Weights of a small transformer language model.
Size: 4 heads of 32 (1 for keys and values), MLP 640 ReGLU, vocabulary 2048, 2.85M parameters.
Architecture: biases on query, key and value, tied embeddings, a norm on each head, short convolutions.
Training: a variant of Adam for these matrices, 155M tokens, 9430 steps.
Each number is 500 + 50 x the weight over its row's rms, rounded and kept within 0 to 999. Layers, rows and columns count from 0. Numbers have three digits each. The size before them is the row's rms in percent of the matrix's.

# layer 5 MLP gate, 640x128, rms 0.161, rows 112-183, columns 0-63
098:524480486590490547580522495477482422512582476531441496500477525511479425433520584409513463579483599613422499506393461534521516486550501544451490517464520559523518502409527501545515424495547515
104:546458523584549454513535505512448520569483489493588334532508492446479595501528441493495533458449548446481487509571510474456543501557571583536552552476521459494513546575516513461491568490503515
086:543486465559453447538579537470531462446497482540484459474443479526534424357542561521578503461493509505415478575492529546560442464559505524493501598489461467466479542444474534569478501431443451
106:489521485517504494476551479460493497541536364570547369465486459466521594514497442582500495519490504583413471550500463524626463474499457584525543530536511466467461611463488454590496554528459477
084:481498520529493480424580503509531483474511523522451456516501433427482486528566625511508578486471456550394469519511609532622500578533516494460542512431474464580596464499483493453410535608489421
098:528553494457605499510525534494496489530483529583479468448520513456529524452426463497498537355525491580446493507496569463464520432602576465529576594531581519464445531452457466577431548482499403
083:552472507459411453532548510521500466555504557487459490466528469538490529509396581549380498423499611561461562479389508595493492518562494565581563397581361488457540537573498494464547511478534509
098:488512510487593465463476500492398408478515468428505599487501536459458511541442491439423435517436569567503516567527502478528530529432616503592508521516569561455507490664535480550515540450397534
104:538570573476471409451496455501488437506451478602497454451514459553467469499425564555532474499567464465439500471521470450491635532512558459450498414464565474543516485575478512468466525467471493
093:530535543486483434507498554596395451553442526562513454531455506475550519360525422578515497492407468487456434540564488566585467493474544487501490587505409402487480549485525459543455429487478494
094:537559518482468544551476577566445546468573423478524520504457511483482488359522568355493496450484495511477566543481504514563546513514506507479513451452597529527523509529507436508473450464482409
106:483444536437503427468416518500551505508583533496499532463510489507403505525488455505551511446574599459414480524464539508475551488429493469512479493511525448510515544504529577530500545513514516
106:536523576543451408539533497411487542500536543481574484482491509445520521556490501520521508481443450581464499550548563453533607445526483433408602550426495467511555521460500472659620475472492455
099:494543528545599528551398586465487544520478459565528492441466558459462528491460519415447470504544505489393488494541454561495440543450552441545480617450427538497475533404461559440448419515488527
106:503562601431527361606477517458496458486506523456528546523516533568495479512462504498382440442473477542419468562513580545452535478518465428464512446507541495432426549521492574493489397469484453
080:536549510525462493501422454591479534485522447464508533506471483500495520564454433498379502507631481476487554482534490504433554482526486493503445426456533463512455551478450512498515452416502588
104:554506514468539386526517629518489490449563514440477514541480505487441427458509465440455524496518504526497456487473481360539567487572489503534560454484525524540516541555531482481462554527397541
097:528516568466514469471497460485363500515603527551559496450503559513369448419483527498586401485514421531395547630447548435410533442512518478529550514427501395555433529466470516464564440489466464
102:491615588545510421501461552509520432500552467466556528468510499506444478470571554478541485496589557443510474559495416500490564475595553549436443506479510523534455627513496567545456550434474435
095:500471470551598471545497543449493560513509552482443457560495448613496467419524376505407454417536467479538453518459445476517476506500450512547528542430529426552534546523602457506489421492457528
104:541505589399556540515489587440366538510410524513518515580525531506474472547483517475501504510589625448425494520558444555502560476476560455499492591492491470500443542534558479557571482447565542
112:465570525589476376513549471535501518496475517496545445491493526497463545477561520509468523598452444483464447528464534447485525453576420477503522462493503526588540570465541498544586416462424520
090:497526476413521539453521544497492545471472482543450561534505506577519489380587594468461493496473450397529483521496513532525475427586508525463604597534506456530449513442401477513501452459609523
093:507497471443353537539491479492550548565469526548543472453499513561434551562603524550540483481629536564465503560545543527478504493485550537551563399423481508485506562473483464523522580508509505
102:517542541422611458585511518469520502479532481482487476489474479421378463495560519492495543479578539476410468585439467361524474404531528517543598475582531564556530540453523467591509530443427521
101:453592457471555451609452555487479450490533562414488472491520542500477499503565538491389434580503379502435560487528485494523521524490513483418463490508484475542577561592514409542522492558435468
105:562522556521510463558545552518549554504533492451522460513532549514528524524457453449480444556440428471479425520481478437573497477398561497477593485499648574525533553460472434480566523489445597
111:495545532551578404529565499506462452605556515509482462461477462436527494503532480496455538407510433535480610546405470445510564466497524411521555594419492502596578526485481536502478397477545512
104:465558574427495379537414473540525451434526570543427482486522494454419481437513495536494441498477509509557591610445432546483479527502506482486569445525537453358505587528543458506472557521462531
104:548523520523540526507565498604433457539421365541490468460523504503472574423536496510558572485483476422466474566526499513487523495621461537422600649560532513501494571509492577450502477448389383
095:459505505492575442461553584425456532509530444487510586531571539538481441605509501544542518420470399458539456404512473502509513444578532430517541495445512511490554567489439468453353435524509512
107:442547511454463519476522538405412505471452490614390486500550509528451498392547544452467498498554485509483496586404448511491481456600469489371564527603520577471574512492488473490605542476442548
105:532563579527425488504502484464429375548528443601422447495543486475516503493442552523519526487539470573470550567519495479472517483668486415370484570492525505483578539556531483480481548469493523
097:460461493358527407444480547515432549584578601478474534568498510579440534440594498506528453526455467468435478472499484454520461357469486584484536575436524432536576579536522521566579493497468579
103:508490451521481515446453533475477521421598515433510523540546513488360498484555521372464523498533640448448509540514421427547522418441582453481552500554515502422467556364540536563533538559568578
109:615671572432485498555590415581415455505516539511464440514489508517464475501433509516499477524510496594512396517561397512491499426477543494451534498499462588527454574489510545450487552547512539
103:527545582562497481434513512514461511536498438522525503558526516486476539526491426414509437579428461586497531517567538499422504477571513531474503512441405471482469583436478534480504547529421593
073:502470380475515430492472479412558459430462499535485585502546513571408412442563569475442497488475472509489503565511512505506439591554514497585473413491473470572479475439514546480516518432489499
100:522567509546443491498529554552565443507453489461493414449527487453515415530534514530449466544462524532490550508384506443613598498502451532461498478520573436479550513461512450592549453468437455
105:522552525532489402458596544517502525516526425374533404528491498572403438506413592482491434535498511522471512461454548547497445410518537507494446516573594491481488573502427380556490503557483521
098:494592507434383415429553509481459469555573462496480571624498492570457488466532443453474540512545520537461619544500433572449541473555515521472507545473529508529545581398526556457599514476487513
099:538523500453508467461570553469530438606594394484498523487510546434436532480572470435538427627525490572472441538395496476516501469517512545463545544420459542489540575553464445536539460515471448
101:571522460492493489552554526530481574542562452620531493482465586490387481433512456572559361516488528479489513546502487449435521488528573539491549485404573468575518573463420423499436516539532441
108:501573506606589471554474548477406449522476539489519584448552506437439485492501542452528490573482490493453484528402550500479486433469448407381538530517487538454571549496538523488542411470562470
104:589559546564459527558538385459476472454436446510459458413500490564449528554407507509518534554457463437500468558434548460548563474544465398467596473492558562515482505567488401511542544454455544
090:482480538555454497457472576427441549561602639511511426437506543490506509484450457481494371512397647573502505527446462491503407435515450476492452399574503460513506507521505528499546515421479434
095:529523467397439503453488454535432567507557510430556508476514509454437446456435399450555517516526361571516514549450466569452565460461513465525481492475511525423520603540515579505582527417418529
097:520567519597503491486531496457531423492567553455533351433460490446496505464474615523430395593564531500446490487551449509516498542410448504527559518479505543506487522417510604546512514533546540
097:481638597487507467542455551421559547429496477675530468540554466454474489516505468366480473519482478538442525552467440436472512473543525564525535440467495505445468548441451523488453465456556404
099:482532437598542452495399536487472529420453574466500523490473425493445456466501488508477425520486469502411586455413488460489524501536488507443434587564513492558488566461485456391564488521543415
102:591503463528615375531492529473490546480568464443566518468478489485498416417560466461510460483408569504483530582438484392420531434443414554479552547497459461493519607547572489525515472480451577
105:626469630594469539497557487435479568388473450468475447490493613430459488436502449453543499502529508564502530482498568474501533427548473505444510471504549438465523595489573448424547465377405541
105:500560530504556436499448557462543463534589456570542468485531512448441489503409515494627514471534420575488508574480483501455510386496412468535468552498442509519476559451513455482420598485554523
092:549536456568497473456473496436511461543530483524552505509577449567512475477423554411535571446489408349435482428474507489447491391558490422489518614402495528480475590462439400520465493499483448
102:534510501552589539517514524513436463483507517513579484439540531489557493457505566416470521479417454481524427485458538554472475502459488489492484587480498468484519566572487493438490488603427416
111:507529610454572421484452494464418469494532455569504466413491429495435375444472511571458461554579500482445544497393529426542491594452516405526512484456406440502577550574563548466536445516464517
101:509492440581525482505590509460539495542446515530590495571486506415463412348439510449489426473516476467486473537537508514534493524464526460524512449469560490456452533529493444445433456427375561
105:518508563514478482537534557442502444552448559482492451500553609587502528525407645495554455436472576606438479516518455527454558409522523516464514490505522550434522528518549450489503505446499472
108:491516515624533465507568522472523464584535446484490370443480536457414578529433477449571503541480520449411533563528504558456435568459512511465539531575575498498461524540543528509507521500432440
107:558524470583489500521512590540538517494617481431592512525530516488425513423490550502515460564540473520408368506413428466472490565500463538541510501471508536528493531515557479506442446423511483
083:544569414622474568494490414556532515423483513593490464485524429507533496429580551442440586515500534515401496576570546581542580430539556524478490490440408533502441518531474489428519404464533532
111:536525470586464496502481610518524520453554567519503453460530506460454421489428419523523443472401541488507496407454495427569565517455433427474492552454481515420477542513532601419521542340561531
106:541553531460442535542535486434437487483427520506552500523478548433390534572474488471536436482503429490468495527499553518506503483519599462439472502504567556476520487468599441597563475446492447
093:530481519450503499516490515511496599470599454459458532601472530510458518413527466447601520467481442418479603448551466499395495412570575520454508564518641404463356548485518529557473539464482595
100:527564503359462477509473610451468560622565432566395536512571411580453547500515522411431506436433455580452488493508520523531514531544474425460531541483556473627534535515567524525479447435487448
100:530588508499523523558551448546545452556498420413478466567505474588510471540569406487506524588477598560418458592458535528533469387438510488416470476486451537566412554510473534500519563494510471
104:481521586483536497483586421469457509496491511568476564493530456477412497496539498512600510521578517538446491577466532483618597530621472457453519485521484461641534516443547475534495466443470591
112:504539542474492438484474468571377466512524436591537440485492559524479526543411586529458408601507531466464388589436484502376525493585488530527522463517484443508469564445547502502508459588520396
103:488609479494512490493529442489497473439547524467548418408537477557460465479519544453529498560515583518504561485507404427452595429547442527488498487402451508509559569521559524503507538524404559
103:504570452516490441535515531570552560557430638517424447457543515481469538502560465468499502531504457485492526491514468549558539545492613460485537557518510503509501597567562497454452409465429402
087:565555448487544431574446536495553509623587505537474387554560484524497544515480513463449511541592426469519486424435534541562490537508517491492556572505492469484490451516541558615502467392535524
097:504604533486509446531515480503432492504544530511474545478501598472574590484482612458449583540466551555483483564455476507526586579579461472557596442468561456430514526516482381588483587518475454
# layer 5 MLP up, 640x128, rms 0.161, rows 112-182, columns 0-63
097:526500587451497503549459495470441527513463535534478418527527485566528549545498498453530457494459408549468503492366477581486539477557396509542450414564513551470503546472505462466457400403466459
110:532535491573526448521475418507548548507517508534454522441466461522563475529436491542600578511510594480544504483543516557513569597426513535464416589578537484518522551381473442373479463584546521
085:451494497495432466459548513516545476554462534512492530537474456546544490442518517512481545448468482407411433456609513577531494517516498608481467557474445486482413497488461480549580519409423426
105:521458523527476449637510527486439449443487613450632563526521465495478462436553583476489546474557496501533546523491483440412562587450496433532481495594577466405547432502540608450529427591441487
084:440456488457467520481450506555511541564495488623378479514505482534569549516582508497508503533573466471482529513516456484522477442517487406502636560506519515614507483507283484498606552478536529
096:491441502520461467523438515409512507468514511504579422600434493484539418486557525492543474440540604485501513515388478442490533624501423476540569459436440558480518543479406491435539461460586483
082:569515429520558500464489542460474498451486562495417496519604462511428495436510468586559503515563461540574466598372523426438588476471491379504531466503508470524470468455471445506549456598472540
094:498542420434576538490554508505524488518439525444494446490524551458538534481565531431438513528573514490504394557429465533465530548550573444527521584467602527508517484540551481495582440458510553
100:408552545527527456477554430545441588481505478526452518486474484453548549523460486495548461556519470504435559475544423485500573446469467481388587439409576412594429467576388477458477593420470529
083:460557601523525448557491511585426421478474600496500531545490507488587401426619548557508450399461448482411474549582480544542494487470587560557517598442374417516514455498525437464467416487471418
095:417538510538514472563532346565496527498500525530537469484434513479466541460557597563464482446496563371498497450425505434497458444523550526546452454540525534482435486422463502572556495454479577
108:504532554506483475443461557505486451465519578539565527451474448551489573464561435428514557424476617576483530434499514412429489631504508546437435510538510408531556505567545555564486481458493445
103:578488538482498367499549489542511534558447549548512563529585486491606590484475528524491512431544439611504415527560527513600515402478536412489569521447531488452445508518443564497575489503470480
094:459488434497511540519479468545489491510538469554498544484519509494528441495500400436592522442516490460496634560458479451405521522644439544464510464528609519442516518490516574536366491551455447
107:489521524623577606450411459493466603495487512537477460478542529432492546514479506502440528475474478521474516448494537439466507551478564442429466501468526536536416476422436468527552456469556484
082:633496537495469503512445396549470467480357429566558455489533579453514477506454517489532494514500553513449378578471533452518441490467606478542526527528482507545489509528500377481541460588485463
106:485534490412537475527425515444603480436426482520492539559489489484493519506498564439427517453566523478417548500582577532475515510519600490559472607523531386516429468431546532553525501529397567
092:521433414530547466533503508476548536511446514412410477591461476468588515502483527529444538472425550519623450423482392468567496501559418519419451485513482578437521512531463499600538570516534526
099:493503585497514553441557529492581505557503570549572578444512489578466526514450505316485516465489495483483552466591466523519472473491456537572519527450535531445482563537492547479425471515561500
091:449600476450461530421502441480574458526505482517524427435498475475522483511484581532526446528582484504479481543543467532484534515587487428478397424475468451454504512559583494607470437570458533
101:538521434498541544509429464434499508489554503507448457519545424460464498454501486529606456499538544537595592609469481443456502451547515515466474500456496537415572498506496517559459527405486520
115:594475537643573519523450469479435506461458486468480422418467544517506548496530498488514425467480489493437460453434640469467456565524440510406530518416521527486517509477508587554545449461459414
087:560491524517452406594403464578524533500502531438459454487541587493524485490554561529591427428475564560477574466605550497496508540501517442507417469503485506498510543556520515458494525519462537
091:530482557498484481505399475471478355481399422499448554535487465514465385486440486385495534545575495561601492481446417411376572520559463511571493512538539509476467554496573451554478507589555591
103:577610497492482530575473434569462603534566533574493603453498489483598489395417519432559526651523504501469621530532499496478595533489551486489490485497484471478522452523588595428480515449485504
096:485503480482575521498470498477452550445461494446503415549524499549453480532425513561493500503599522353486424457514487526508441614505524576499507519482552466553440510572487514531619548581421512
102:502562552491468476481464415562445559451441481511481561513490468495502522553439519429586525437514503444434463413513546436543486467480376538547540476594514490590423489450551525615502480453447506
110:562501512465483505478511555512414484612471457538627551431488455489552433457481439500435537505500497578564462536424499455457490512481461518578481470476516522455433499508455560455568446417546484
104:546436510608520456594498516493530517461600559489533432500535577499576591562503592503451469606428434504464516544517560464527463570494503398488530421430524506492535515490465453526501617494470489
108:407437331481558544520541461518428486492491443480494405505532499565465575499498420483454465537370500492480523495573515533554555523590461476636471504479525490467530526555504520494489467434489518
091:548512456534483495645525509558542564497448526469514460481489503534431466540461553541470557452573582404464456469540571469541457454485460559563473415552495528546511515397516517511491555493577522
109:519509375514367493470493479455522489519506465519587492399527476403497412532498407495474409512524432443538517536520517567539515558542540464480543553425415456515589489475521453591506465504498458
106:515526472448520543536510532409522532479455447413469507545458525551497506503454395529517438469504579478597536550539552437535558404609510510546543479424523437561497551485444508479467460516501494
096:479473498399494453403552498492506483581512550453555569537501503489476598463528524456511474488539419493503524540403487527567440452522453517484528500487518460576559548488555431600569543528521547
103:576519489406508472593498480504505463485456508546500465431514420525513538520516507521554435424525536463503581436566544458495547546437564547502557450558484458491568464511508435505548570531444494
110:497465489478499438468544409513507581471529500467421507469471512552463431458405529493399446496442468557535525474569538483438516488498409485507433544485409437488440558490544456456397560541466586
105:517518439476374527522499416550551551473605478502482521493483496588542451421556506571474494498510424567554503519516505546499511491378532485492495496520560490510541423483472390455525445560472458
085:438453484446486492410438551495489440551480534551536524444496445561417510400451507457479527491484440506474410550445507394514470533466552516450473555505555494510498525503555535431534468576440436
097:540422488552465444567413407479515428537568528431521579566492444428522433482498469470536484464471493558568472529502515452489538498555617474587470537507551467596482519524463539547467570510507574
107:543505513512399535470433528516517509528448471601488609505544482518611511509552476457566589503488454558501485556561502463476454497440517478541608535366455456457524484443482591433543474585553538
102:456546586471574487537463447482522499519497503486531428437522578577512398525441527479532456466469490506524504438523449522465532421636378427476431519488518489425424507584459481531487508545534535
094:538546473512490540503457520474388562514477538550579521498495441557582473516541475514459550408520470469474570511510503541486513483462555472533463481543495422483371452555484549420432513455547515
105:482517524502502504518578467606508538473556507555487474473469622555468459495519431532542424516512617638483493573524562401454453446468552480492566485430600421535504483493411427526451564500540468
113:551503495531503495456442539547577462566510604537571474481488473486489446549533456438491549559557530514463402574467487478584454537414398555476463490499460514544548519522476530447458438491480493
100:487466570426579504434517510485439483515491441479670600470419472491555450468583471483537550464570539503458435525465462455478601456455588434602449572529566518468499506526541524487495546506529512
088:577522443590465461555452521527441539582578566466463402521461501493539469506441573407458572510458533496510560462532435503525475404526370474608504498549566553555482514598591464532451517537501464
093:524458478521511504487442477495437493485544474458556534462492484563418338523493603535444537557466501576525466497444523444450469591551534566509534529451507498426504492464469457522540462506672594
095:449536524509482546578546389650543477480454525469374485488543515542522378527472525523429599457498512482450455544442528548510566506569484553473511486532588466539561483496530424438521543662543478
092:600528418441548524438538523568543574524453434511453416452474471547491532457486378464466491548512543510516446629506520476517462491509499372556517524560443542508545503459485402471587437506524514
098:534503525529438596555544492460456410584587499485563461461477590451453536524492507582575531552581519496568504405486484484492557475581500439494521551410395452594560530517583617525432518452510511
104:417486470480445574438547525494473491470539434554687452480573525505543549516443498592418587376501544554509510505688477505477514436567589546545502545438529526519539490533504515472445471535513483
102:461504501504605531493442583503418494525432403519472430544551475525434461566502551580507453517489502470563497397543439561518546502443496531551545516532579607534509412497467534529484549478519501
109:414443390489588495529514618417541497511518517540526472520530612496494488380455583541475459515488385600514494483593508558519405482520589551525416527492437502393452479529509548494566526468534485
091:480560449574509549450427539495549381519480513495551493470567602543423521525440498439474476480435479508469535405556489490495492335583517431478426488406505483494490495467426413487430505472436531
104:456531477446665518548494476504467492513510452516531449464452500377446513520430486439504455491392510446446482502478535485506532505513451674475538514415521474472493482480574376537471457513553502
112:561498463505449497400462513557442408515506453403438564501499480523468537460564585519517561512543463538498491542576451496459539453599522519438484560605552521485525503488574504532491580538443428
097:488482526592450510502526465486479467547494527495540537536456454441486518533474557410401437513402544507474441553506516451487466527501454491529497484483503573595470529454578473462476469479556605
100:446541483552505508536544527454497608511482512514537508494533488512444586498367536589436553516581495534509431483498508502458452421536478406551525435486501520402528495420470491554506447470515510
110:449467480597556483434563457442526481593493444553477414449469548543482533570426614489469570549429511444497545461522536505594524555517605549467565496532510509496506540511488480547582524447473447
106:512527445504499538569475458490516476571427470515451535474496592518506421448487512543474553572528437494480494409493485565454486508464585494548492372499535475429483465482592412457491547474428615
085:568388446462553502543541505495469508506419486422451477472560490524466463502511545489457576471506474577585529537509546495470502496507580423463522578515546604445504490408419488507536552544523485
111:569510516554480373558555546492510544398587488479488605569455550447452508525538492416429413509453537517490473487429436470573466406549465553435542580512472437530469500499550482430530558379500518
103:449466544507497472468503437451555526517523505461436593450449577475587497451525454456462568490467485536573504430540560548506529423501524511475468592551453420573541513511493477425501528567515508
089:442441493495425491480599503418525535517499513446541553513479550493491514488509372439560532543512539472468517443504571535592510560582478533492531495510487485570437595588495508521440507497489436
094:492457481535596524501523491538535599461493506446413545435521558487620543566487450485466508521435520518518528527597480451426473474395504466533517518649414485514492550493476511403527521553463540
099:466530476468458484512412541562552579534513466445515566525437439515550485560528503534470505582414588479486461469559500499508577552462536518475486467401468536458505584482517489525497499503478465
103:562498445487523552538500517471543517487441481496588481570505544511467476491501445430511499498463509493588552429514434535379385441492525561525568439479443516513427506528411531486502602442593363
119:537579605433563530434421477431482452534444500575452566511503622531498493545436546400370462525536495493493502432514561449503482548579508529564538436480552568501504488507546529413459457530519506
102:449506512445544396508487529585468467441540640516548544532510492463497456488417460603527455500495477461483562413494592509426483545470457511518569375516507534570464495561434420442496502533362581
104:494486431469526461571564428514581607579387525454479530583504434556444461477474482515510498590523469442454530493506443552446571564485501523560710517495505561506414459502469539475546534493501554
087:579459531475449506496518573431537562511395446444613592489454556426554497473515546582467522529417473501512506550468561550478513552434503537573435415520514491528612512541478463439529554477557481
# layer 5 MLP down (transposed), 640x128, rms 0.158, rows 112-182, columns 0-63
097:451505546508600523546559478442592486488409562528491478508511393477427505456449488495541567568494469472575536466471510403464534467580497481458591516412491468444501548506476484452432495473508461
109:495449507571517460510501515473522440466361489476525481442484488469468455459445536520479546548488486616509503477485539588494577536494449491521323453445503488519512555520461515472435543532563524
087:502517499500580524517443411594476480467477476570535519496538599475600500420502514515601570495478531533523465493531479424482574550518580541503558526401518526537447549562550372450400508534524542
104:404461601479531470567453581507492495458404453475444596455418650504506504535470509410547548519435564447514570557506502452439513485541478467490520536514470539504472538496516561457449483479488512
082:502466450582472450522530472523412577461540498448614506498563432588593449519523482487501567518389472473473416429428505447517441590563471454496555550501483555473555522496656444542436577521418461
100:544508513568450471454561557455558494446484425482467472588391467594533516541464468470553504498531448564532510449525564571380551459501365524529524508490564519510542576511494494427493514536480507
086:481448517502484508529538537445564533505477466471624483430394564464502473544410551442501515477419515478546430521429549545471505552497519626479470470515500439529477578544479519417498495473615537
097:530544437441466557519608475514516487512532472507494443475524490463427556492412580534447581516546478459494431490516574544536474495442538446497501552523528467563495406637514392534524450483514400
103:476473558609576556485541510540523474557422526520603530522498540478611559496416476553534518497444445444492478501556491507641574605529470468513507486484440526518465442478463484494378548432515406
090:541509415494520529487473588441518514373459450463464474526427562504567484601533577455428509471519456511522496488496499470509519493384541562454553540542511437410532424477602466545454612442485503
097:442496524535499453500498490530509517578517584442530461506559443639490516514450379425503476586479476544463516506491362494494440589521503434496580490527429471454559544584429550448432498596485404
107:515497461558438490439452552464463403434439443398447455511530494477452563553456512490525439400609457528406521535495521465489434449457497490466497492493574425503477478612528459491568608509414451
109:515573528567489542501604511439520415491450507446558534484437449528585559510590509522588512473476428521430479585437456495446496499525433511491507526506542422590523499462536525552458443434489504
096:450429595480558474492566448512579473555470524518513479487524510581475477513473473475459573495447520529468558503445457462473500562567525411473544422489484469521542549474480456468580523547468514
112:520547456492485524558474482537498432536395431542535509509360471478518486479457440429552496445495447547500507541470551554507484542430495602541491507560451449567479590493492457497479471497580459
079:498530564436516540573524563467523489381491493506519433412484580511525562442519596459650474540469455508563492479622518466551481513515460583512417463476412538488499531544473473578488506478413547
105:568539455503527431503555561517597494464576444480473501389520403507485470452530427489501636531428424428527438538471384491493652493452442559503457544521442509542522465525480440498463445520513532
098:411540556501550518514464537447487514485549397527532527478446485481500507423588428504536557454454467427424511387478431509546518529536474459434456496511441490488467603506497514489507486534482490
101:570468445512637595428579463512524429555472514568479455530625483560484487478463466470554445431599529430474568441573502526489449593465428449572445440510525549437462454580486648470460473502455494
094:397417478443571496471521462548517526551510528487504487482406468587508499540510515511500555516470433414514454468463417477527607499471492510545444494503513473510553443477433344506583559462514492
100:453579500451533534548436415635502447597495469467399482489478514507370531508497468393550380497510543506437597555474465577519477375569537501513557520482529453473477429504513488480495486552444478
112:436435506425544503498571521529490533471481445508551475551495420520612518429468518405490483524446560616440610563480550464521514551465511516533515500440475410506486493438468519606515539478504500
089:509561501523540596528569550521547472465528531573562513458368421565450523510490424494500451482489500468501596468498427509510544570450493563547442504507532508499422523510539500466608620521446525
091:503446472519550524536570489439505503447462551490503560467376418458361552492598425536489443464507587422552519503579557539512570512522412547501440522483592517512514451445493603568524502515429477
103:387496466451510454521455427524526569500528467584495505564470531464458480516507503564499433559467416577434544509478434490528493565474476473477411497559443577495583420550418455555519485503559421
099:546443553629537485487506422607469516548546536500508487553560545466562559530533496519522518495483540501518430530485502407585380544522529428546449465496515510472532458460524549485382445484487468
103:502469518619550569372539397475539537495527478473528527571514477523494563458517434547499521462364504405511547441504523566498525596485522434505468531493493400526509535473462471590491605450443530
109:547475562427573507522503503428519502420528555500508549413490479475471498510512492508533489487466515553449529442646503558445597591406495593459525561604501454498353572523398495404476474506485519
103:466478485567472411561502527471501514490531555455580495488542526531438449463569506484583404398516491514542454552502505509618506500523544399490546566540512490492453532447505476523553438555539525
105:473490512484495556547496492363488465515572475509516459444453469499534481578391456481455478469435542529544509476455503481514507542488460395451567539469497531523492480501403414544560478494503475
096:484446501531503452463447605512539538503516572502528499525680423488462510503573482441505463577443492561456520508537451515470436520511460469513557514493468517458520463576548494567509525521446458
104:525578392497431506521485512464501490532474521495529439347517460440562419572519573430519552535502532546538481516510453474508446434474572574498542504484489463444617526553451525514504612470469439
106:538382447475339462585538410523391334512500495580502451446415495500487456500432527536473503478480482479572541511499535510502486467528463474495573520450435602531416543440517516524451474572517397
097:426450516403519544442500549539401536502512432458449585553590507497575486492451535552517502541539417484543467439407561536540489448523482560512549489576415461484489505446493533448448506455511576
103:486531452522525561541516522383521598534435600492499487472356558552477531513534513479455435526507388629415534496510614478478546523492427605555525530386568449500523495425484416462556536463562480
109:524587533479510535499538513473391537474411529459552614534447435486570493519523535459446559517569492520501533517451408502489522519389497456529549465549553548443452447592483416528450484493437443
105:531653475555461417466522526537453456516517439462555453521451430527505451561531492534455443492482507516329442516436467542560610491444541479473490444496529520492566447487525499526472468468538478
084:585508513507507540548498499485417509552417451382522492512536506551542442513509493504489402529451579584495569608493519607535504489532474498565402474477440442451460477499440456472448529439512473
097:478493441521410441423440520510431461381568597523555550494529515548478436435609502467578572542526578563491517542583443517505517461532488506555606543474517497490557567496526454448557579595487469
103:351532525517457504551427458478523488494564460471474576488383535532464513441471413479503530527517461444492570490463487475493519364540507474463490481604533529517520518493571542517559449557550525
102:461555431457566536539574530560512576575523506464467519445472401552510506589531610512448594440488491449435486494452547518646467539504451525522522539498508413536579525408535466468603497510585482
097:590508592445523424513435520492528508506528561568494511498395602486491496538503523545400455502536546501433554425537445565472562507526547516539474492604449547494503580432454517498502428536499443
098:485504514516504543529509516479469561500503483446568523465662470491520427538480491543609515441478470427614474497565490517524491496399524514551560488456466489521580484473474493453434482484490464
109:592464458562536531486563553419441457473661538510451516474561495503477522504507569524467421452466526506498468466485529541529491493444537399500460452497378527527468416512509541539435570471535398
102:489528468472532464453468460475540441493535455466374411490695612452540533585634481510529480533526497504457538467556501512493536452502370436429485498537521414454432512503468489481563488495501464
089:505486432449508505578512562546534497470456520483472524464558489506512475569513478522544552477506515536438509486551495554562519497526478506578490495543471472519593542376475580472453598471466561
092:496529407537551535528536460438541525531588532489498477495432482538479490481460611516539506448524520460523449502552651482498572479466461563606474511395519516496497543485524481567516570560431469
097:486467635594520467499445495585471544388498435609514451546577574513438431500524510532488531608536543538458472479520486510490441497519490430505475516452498607436503494526512522482641537424550495
096:459507488415481528500516520577499629525527541475488475535371390589604492384481496489559445563459496494492485500442539484497475492495558619534473456451539499487503524512563450471525487482590555
098:502469501420516509458518513434607486552451528402538474428544464555394555440484437398453516545420451508499528438491419545540493495436514501526497427472482533450461503603530564501473517495445542
104:421583487447450538544593483402528473553472535554456425450374475497582460424438580582499580451396456465575537471540422457460454515542558544467482491461450463546554521484493538554570483516399504
102:529509421566368535546475561499533538469566592459464486488415409532495525584529541564509564396471445606442474499520473495528464442493528509583592403496486574524494500572584433522472565456473491
109:486568469470523447529495421420589540509445526588479584487450515510431501441473570513492444578525520613554466528437634426547553473509446454483491554493512440523408515455510482505466409465466464
092:624413510498498480451503514487549469456609514565553511558750481467483539544568550531492528436538544502564475470564463467560475452532523417543499447411508501468413491497500535486532431526433380
106:477449475456442440495412455541485511514598574525553609573572469532486590544547470424432505530526506437429515511405435471519507461508471457477473538620531523521488421430510537562519517529474510
115:461460556532545506485422508492568534589561547432435463497529525531537503541510483514460503466396534511495465558471401429472425494491494490530347453430470457447518460617553579402557495436521459
096:509631418510566509523484504398544505426468575620561431517561425396582444549553517447458467484546494544589424479494571522474480510485551574488557516531509552499499540519436453497540517476541413
101:356465476419389521623556488585543462656450525505552450497485494566518497523489536433468503441515488603457537440486463514518574532520476457478480471519442552533465572570532421556581487514467452
108:531519557493524563527450428538511507553419529421626554472508480522456513503391507390465567470492602475420561519513537477456477517440540536487458480458412666607532386458495538510478489534524473
106:506448430514419443548470623445400483497548448472500545383496535473467446558511408566489473500429490497571477509480538453472517496608494574518442530580416549580446378453474482553476549510464520
086:450536547469524464441577490493511479594547436444570582546521541546482516522498560608510465537506541489465559495462507556465566521508439447495430504555389468546500584619528505584488416488522438
111:444477533520448555446405467524530553504574500487434559507522459529566524401422423538504427431567551476473512571449456477512537509520393489473536477531448422367428400538467464486473450443509531
107:413535572478434459443475499550549482456497452503572435487536516496495579643489471503469477494534527484544471475509420529541496452471540481457417534452435498434533390536454522438568480457513520
092:465498469429487513536451445460518530481572550467491470468493508465517488352415528478488468520539505487551549523515549562507479551492475483585537498470561508555385504537514548590496488559499459
098:544565515554522486468421474464492528437542518508342502535521509562470578523579535483490458421519524496436576487479522400534473478548416411516514635435540402509511574564577441477538432514417507
100:564521506450460505477459437513503510512521550486555527478558405430485432603505445515501541531591546483421471528362521447527466594510557496585596487577398502482407462596500491516454564477424509
102:595406549473437466506503508470504488542469459441411552556438569488460487420501481470443527443534531482524509466492505532495536488527550407549547471384469526544494516399500473516410459497453528
116:546598565461545479525499537496456577518521462582524471552325518544596502529481508502450523462558513476464495411482519498432533496503505535472526570560611493490409579569527441490527496491594470
104:443474570465529518498507482569514531544475554536548561536586423526438552535470423462464530606492394547501445526569538443470511575491485518546493527477438539517414484469506478581505457508399495
102:467532506472487576567464504513498594479461486536485405477427491541519442426493476483537540372453457490437439543490440498583539520431501431516562488517557523535482510546536460404533623507486503
087:471460544519475515476442464471571476540533505475537524563355453451495534497466566439512457547622499526511469480489540494487552473499415437432470526462477500470515549465469461520521593458483539